python train.py --intermediate_size=512 --vocab_size=17833 --rope_fraction=1.0 --attn_scale=0.177 --tie_word_embeddings="early" --init_std_qkv=0.0411 --learning_rate=0.008 --lr_mult_qkv=0.7 --lr_mult_o=1.5 --lr_mult_down=1.5 --lr_head=0.0124 --warmup_steps=200 --final_lr_fraction=0.1 --max_seq_len=1024
Each number is 500 + 50 x the weight over the matrix's rms, rounded and kept within 0 to 999. Layers, rows and columns count from 0. Numbers have three digits each.

# up: layer 7 MLP up, 512x128, rms 0.287, rows 22-46, columns 0-127
# down: layer 7 MLP down (transposed), 512x128, rms 0.183, rows 22-45, columns 0-127
up22:615436540492467483585534456475555462400562645442603591506472478556504654494500401522544386465517394432526438521475400539468489403398565520449556431493531435607490499445460478495488497522587574496473448416504451439549548504492665540463617562540567570491501508504414467520483567400504449628493533376451422588534491490466420462457494481537518544619568496470463503463379559469507486467476
down22:441461540498561457472535404542494495421510525643497537574496419522447486486533572453495515438424522558458493598526505501580573609578536504517645493495541508631525526507422572441549508582440510552557482441499545589519528436590524546539534427524480585637523501526612471529466433521496510579517494564413441443502463590520547511550554556577526435494478483515561524502566498418479585581510
up23:508525480511469429538547510507485545438504491470443479511495498463502540542432488526486513505484487485484505505475501487533473507532507494490445513486497531538528500530563434514539520459555467479491455530497532516493488484488494463512480463499484480467540485523464549446514431544515461495492489481504528518447440445535510485496481563521496437489496433484459426550516491558496424537547
down23:483553484431516494509497485514533546471485490453513490550499541558483583501535499496503511508517498464472472518489534561527483500499529479515461484491474489494547471544492513476524516432445467518532455505518548461498516514545532485483551450510463486501529497474505469501525481484476516499532466491506526480565489533564481525508468567505485492446452491465540509533466515487562442500498
up24:496498498512578468581541472425458516405475601610539597442528558504526477488563431471553485508491467516559432523544478447485530584460575505414533439520450466526476413365432484491493548411514414452457451492632534484495436473438542580559573411537599480493437580534415475529483449553380534530506469547429523624491601482447537511449466500576510473599531503531535570528492605498590484527491
down24:452490404432541440465520536563475549517474581491545473395511548490497414507375535529453404509559532458531546553456472449421588490468432493528386486468527555512486469438480558371520467505494432509553504510415471583522485492497384501524465493474442509580479379518550476506513510493461554427495461481565423465459577437459441575604530420452486464407541543473483570460490513417462573459381
up25:460486458512579546435507590536525484508524510456467435556515588415552477457458495596542472438498558535464473413488543584506517446453487471491549324486529424613428488510374511452502472514459538494587536515446516556542552390469449521592468505520506488382462498572468460443511442458579538461473476551495547505555564448556513548558462494526509480425496510465487567511502491574481525543538
down25:451443511520513439464528540452457491476444486556504609452516628543567512461476476467432484447479529552565461521473519608512361562540506484407504451465509519483436597429530475523462502560436496507479480483474435509413570454576429440477504593504494451530474495562546434426508408464447489482463439580505549557516541514568490497496505532550498442378514583484480397422523521479597463433480
up26:469543502452519492432543472549488531467490451419527494513455521493476528571545487543493473477454498542492487503519540407535412489567473491484471566421533448420547469499560438500471490503524518463518470586412486447517512542475561441502446452442531451434460555465485464527511514535530543505508506514468534467440541495489411472425490497494483434518484556556473462572518445570499490543492
down26:516468551471494525563507415542522460458471481528453493492601470458495546483493449508462559473570515479478550537455431523527453527460572524450513543510523532530494451486553560514498519447471451526502485459545517451519484451480506552521464452506467500473499525455456469508481536549495564534532542539514510541485496506515499533455517412496466555539557533490490494486536450511521513530468
up27:525511474455465462607448441490551475510546559388476524543519492516553554455435589451450514506583603463468449391518505479448462515512498429545547465531464511481570523478437484519437417517501424478471458482528538458433525398587503505496520507441468541475422561584449539569478473486531515465469423487579448562530537458494580416543522444404516451477456496511500463551528466457422482497534
down27:497540458481537483560376536579623422534488469574586440520476521534411585496497460593490443526502504536643477529431556499464497501516425535384537553498549507480450545540510533447515473461405542528472498472486486519527474528459431587453549550392495538439547485535462519463488494491512442522493499489448642475584442524474522466612603442403491539499438437541502519504531519414603490501530
up28:443559541409421543510548560408502474444560497620521588458530535498483636544466585453546402564589382447452446544549508532351467519500488420501593539496472530480582470480608569610472528465538423457432493550510561423470585517510465445486636454463444494605502518534457472554513526588533478573498566374498475491594493436631515518505494496555470519517606413506475433439402528456463373541544
down28:532444530484527427484550485533384575570471487493403399618442430488574439597555399544443484536565565439468512403577601504454469467507502563518460531530548538467512485496589528581437419515465530514478487429538368426441494566474497455482431470608413621525501522457543481424510512422413478447541471450533553639577502488490570490518511492534558562374507521530546478484519414586523451431507
up29:505446534560459544413542545516489500544480479565492521506462517557537407456466463484492482340411534565447394394555568510544562498550450471459454505530524410565487499508428476471507513567462472598453479483547557477460497500454499556550565585575549433451477440524517462460621446473478519445440565536549505383466512510506577506451575524537446473467513474614552489493474563529418564474500
down29:498479540512529541506512512509455504402546605489573520512494533485510436556542612424443515476460410512491507476531475492500493462528553501513492524586508528509511558403477488533572455565525440477528460352509476451516494474484435455503563546510529569544522566426533441486524505517530443488464575582563464488451570549464431576535457432503513556428442511505449603477427462461509478518493
up30:504503491491500509494511498511491504500504497504492497497491507497498495507497504514503498502509504511488511498495490497499500515500501496508511497502494506491499510509500491497505508501494501497504487504493493494501499484496509503507506505506491494511506502509502488496487495487499505505498494498497495495508497509489508503499492507490490503505513511506492507505488494495499506493498
down30:499491501494483503500499501499505503507488494500500499504502510496501494502508494509491503498505498506506498499501495504498509499500494503499495500496493503496498499491503502502494498499502508497491497496500496495503497497500500500500495496497509511507504497515496505493493501494506503494499495498503494508499491500496502502502496497511508497504502506508497508491493500498497505497506
up31:524525522529513585475512489560520484501460486505485473551537554467540517543475456575525488494482566529460456495440494508526499537504526503592491539507500495456516446467518478526494450520454510485510511529480543507469457491406592532538500482495490487507395445503473494494440474556459499530507442574485586547433564585608479504516458509452555483469463367524395457545513454521561567464566
down31:417484470473480513492530490509484532495535498427485559471467556513480543394509466562562478545496444502519490434512467491484508525447436451495445459458555588537513573456490497473486438481553557472523495474485415461495507465541511461437543463517480452508528649560446494529494503502519466514452501538522582527536470515494482482550533453575475493475448557461445528452486577527485488500503
up32:508522549494443576499411448533339477494503478485531491468487539525630480435534516460516540493455470453514545562483500563557549566494601550522500457437592487474524613537505418576471467495508454509451456424495589493529442473447486522521497539534590578551564551534488472435556533560474470557486452498508480440549547472449509451469520515490497390489605593459529487472445506385522564527469
down32:528553501514527439496544569453601530507519534567427531491567485408446526533511471585540451525547468546530486392559605482432425398476494507451492482538433517541511418468465581498486483474432464496513493575464415467522571553601529486485495476496475480504496462473456591511479503413481471509409494465530472579492497515555536495466476478535433503546507494536521503536523432592493444463529
up33:394464499448527463450512458518469514537559565498401421517436581531465522509581515489473528527508462549452505549518505455504489442547508518500556583460469484555505486372479565526478558430556428443445441455449483540589554482510496465469515459464402539492541512432421482484471600501483440464537551458440592487529506463449474487541622467578490478462588580586447525424545566507498504493521
down33:521504518447463497412429434596448501510520542506399467499510543384458499447492493471517564497491568588441465549531534468433502578443474522467508547458586458570601492480506493496510465500494442536369541569495502455525478491555501463550484476498553509514506474462527481519526451544454449484531540489465560501483508520551475513507515423462432469528554471507482550463508461284452565528493
up34:466522585460564535457488476413420529496501575518494458479589516459417537477474491564432538524492514443542478438415505474538509459450406557553449487493426495614573432537503528501420530454515519446555508455398500559519525538402520568528604580447511441414577497495521497569486472379474470461453541512486484553435481584503459436500511434474401443442458433545535436485566532539552553461462
down34:530548497554503593526467453481528537473447482467469446432533501516417513415518501551457426537470417529520491477554468531530547520475495503542509524526436468512584551545531444523502525462411539473576504463497471501418442546476560514595469555471514404448570550545567613530511603461480421490544396469449468485417459536587515546583571454570385511527465434542530488474511448484537540468484
up35:470497517441412542547566460489525555476521452529534689495585472519491451456481521589455485467562476465508490367521458508583496544419495529538575513504527493534508555455483365535533522364527436472431515386531569545476581547429531539467493461474471596488600523497470496485590601591528493500382403509530530509592480493444517570595435496382411564526516565421355456551516496519511498485465
down35:527542492513468553513547446500581517456451552443555578385415509509540398416446528517423527356491468500477525468631535412528492485538534502504482549449485407506475591442440536518576456516483522372540458457501537430502456550499536457524514471499531460570468559413510515615568526533509497489367439525474489533474519473509484590474540450573484454519526552362486521621534430622465426470523
up36:526473513601447535527584397410531449522450517456505500509429590319529514494547459419557494526489559464531517450539475557452456482429371552450482468585487478520470455465566520523549506563440488460529461461451479472425509592489516510558526485571505508498440441506376478585490505519595472489425579481443452489462344494560588417510507505513533513519560480428496581518592638507451539511497
down36:541508564509613533570548483397413441542541645393488509394518511515548510532642536485515480538432462548477442452530391565516513429454501520514506575536508446508463503436520538480486494434399437539448580525360491547366549484521494503440513399564485572463538509525513596571462407503551518483595514440488452447478531548487494491531448511390560478529440536539489536442513488418428532462475
up37:444543524558474426493668596482489562478491518536483518543545503526468494475330503498524569476460562467518460580422450597492557456590494610563613558441533531466571564547512538440446616513599480463559509528436482438498419497542530512437562441483503481444499424556574571498510473547478443534472473498577545519478482466548355451543450394520500489396458442501524565401543452556536494528554
down37:473531476491519411479481487500562470529504491464556502425506470475554434592482542542515555558497428472473443461495463479530542578469438423484445501581520473572461483485461525479594453548503538452489543550436504531477449475556459558573400522524583533505447470432363459460450524510474520540528591524502441493492517486487666554486486523486528462568519544501492482490543552464485448478505
up38:427456490429572482530482585460617613610483552500439590470478569458429546490439489429597372506474578506535501591508484550496497532415340425497480419485503489442538599417505565481525552454531521409506571540476441556543537621491398434502553581541523435506534457558419524568496557511467511459510527419395470408524482523435498567489510540581361564556619600572497592475551552614516530457512
down38:472441441319638549507412493497567553592515449437400652409531595318592575602679536537523534471505577461558357640435423516529453457502551527518434485455512552559452542458470534535543485493516507624528544542583570526512437447451426483489451375499389582492458569474545547474443593555453509437551497501562517490502505500423544487544563451528424478548593553501420483464618554548467473386465
up39:450481497430477493589523514482489489476461474463506414552519604502453449433520430451487519514468567567474423423459565477514508472480450485504481518505535453583511518526449438416450489524455536562513471509452550568479476414499454506539541498539447547421525482463515536554461513509391482495546544527464510511440507513488514491503486448531492412476498508411470537464546497499533552503481
down39:536524534575505539415507525498481490513601603487465556482474462516573603518537590477457440516517455469563576556578468473444460525454561567490507487539453528446486483493535510577516503482498395450502434481515425482535583518570508464500511508392481470592475523534504489437550534494588516504424479503566517449552523412520515512479492525518547594529559475521527468534410447534498443505542
up40:474521513499486508514435565471582519381500525480523531521435570501524527485460500563546585534414473457465379474487596526479511514450598475469471480471517524461502432476425598549464512559475432483424442522467496423557419480529433486552486551542528449509533530486474479489524459509482508582512569502579501484581496460501416474449492509520522475543520544456511475510530556439470486535482
down40:485427529524512500560465480530456442505474526516467478410518417498486557465557478439418460448456524479503511558513393547452512530487404504481521581494525474493532586542566501514498403536504569469476555474440560530531596573454460495497540421517484524521510532519608547528510460566474529457474495495452511497491524502558534555583481543432535469491528596579464540467456436455423506551469
up41:493446520495459533498516541461488543454565540491590549342491460431530541370486553536416439598553416508480353555416521609434507462580446622520603427449513568459511531492526459481496446526507476505619457512583487487511507443502486472522432420419632501467444521551549537556557485608509451508411477444522402440503463484475490425529485514467595462446485547563478518593540384504504436537533
down41:551503512434453472436480479566497514493511463410536483509490539572499477548455464476547583415436519525488510449546545487506481568545494402467502428477560467512487385407403489471593433505503529587528508487516458528512529463566497504459498549496484536532486561432509508553369420505545531415550533573549480466474570514552464532495533535468441455387543570396504518517590491441465438574521
up42:541405489443488529433569553525456439462537553408539569540526604482575504457454421432423513455493498472467602517481494415476450542540522544408521551518450603525470507440484479507523591499543427516469473517446424545563501530477540490584485556441462580503506499507488587567518485609453432410455491467479310544483608581538497448499505437563499383591379503587472455541528527536447524547538
down42:481458408486406448426529520454475569456553499467365454521490436488417459478497470455458470494451533443636506533495518497450454505547441588554484507542490512379436505478591531429600414531400469430515664464496461430587393495534517631547493487552534507530506562498555473467478523545545565545466515570509575510414543593606554505498480434532518499485509462455567592490481491559537435496546
up43:399460454477519472569523589557404470449483512531496484524575586584485484557555472518491539518455470514459451486462522555496571455551478554453470540565445433431500438500551406449473486502435463459461499459484476569561514511468512413433453515418552510514470584484475488584503502490550418536552473513500522465510547579429474527446532503523466421556514394551520491522510627553553536455554
down43:568482518487493548528486479623502544478488444554484532485556505580523480452732479530514491559505533519497540506431446537481489519491501565518443481443527447595475515493536619467495479454462492498537499581482425553511473535514483514588461549486483522476499504468551463498431485500482519558565533422511539535551458565510518460530482488480476452497551551564433479485471540495469494508507
up44:503579438479472543536582518510561548442605557418535480454531504531533570478549539544490509466476436475594416501494478497447575531529488517408475587497521439562488412429494522424515523509557470514549482554493526504535417496485457535550489435464545532569516512541483579499512555482422400504531411473468490481522512554477542452591491527499517485572489500448524442501586523489478444492448
down44:546432525491484422412363518502516521510497570511477516494437563519555429509454517452490506493493571574567448488455559461524459562516494518495507532440586501565535532466507555490555472568527540544463489441496493581521422494498525435492578479477526530529488564542485598516522505472476459470532471541543466506391527527527491535441466456541496585422488561495486515486537530423521480423496
up45:526482518541527474443461463540484408558580523595529538460447479493524441571475547582580523522474530482490540461588493456500505485436479508533416521561475489513549545553418458533490534465413431439564527451543454503575461584535552452546560521540554596497634586518432432434426486527474579508483508467556477477479510529354490483457542443453502549571510453568480458518575597565429522567532
down45:503522543502449438607428481562490397499540531597471311443480497454480505536490490408575447469480452475516418478548476505385455476429533486570393458509507482500476498573397398457435515539447501526461483520510517558518442567538476473544571505588426584430599449579586437574518508504427472439420477519530553529489537601439547496483562436462566503616547573473558427373383562523366450545512
up46:585478564457470458409528487519545521490494559462403526453468538521513529544610467593530424458513632517476518492524444395535597469463532523450511424499519574465501523500434469602499399512553448486497440536543529472544493508431551520551398356511664581492455558455512488429513520406603519552434497534433482452627603490441625375591500517419429451520561564510491377445550471498472567436483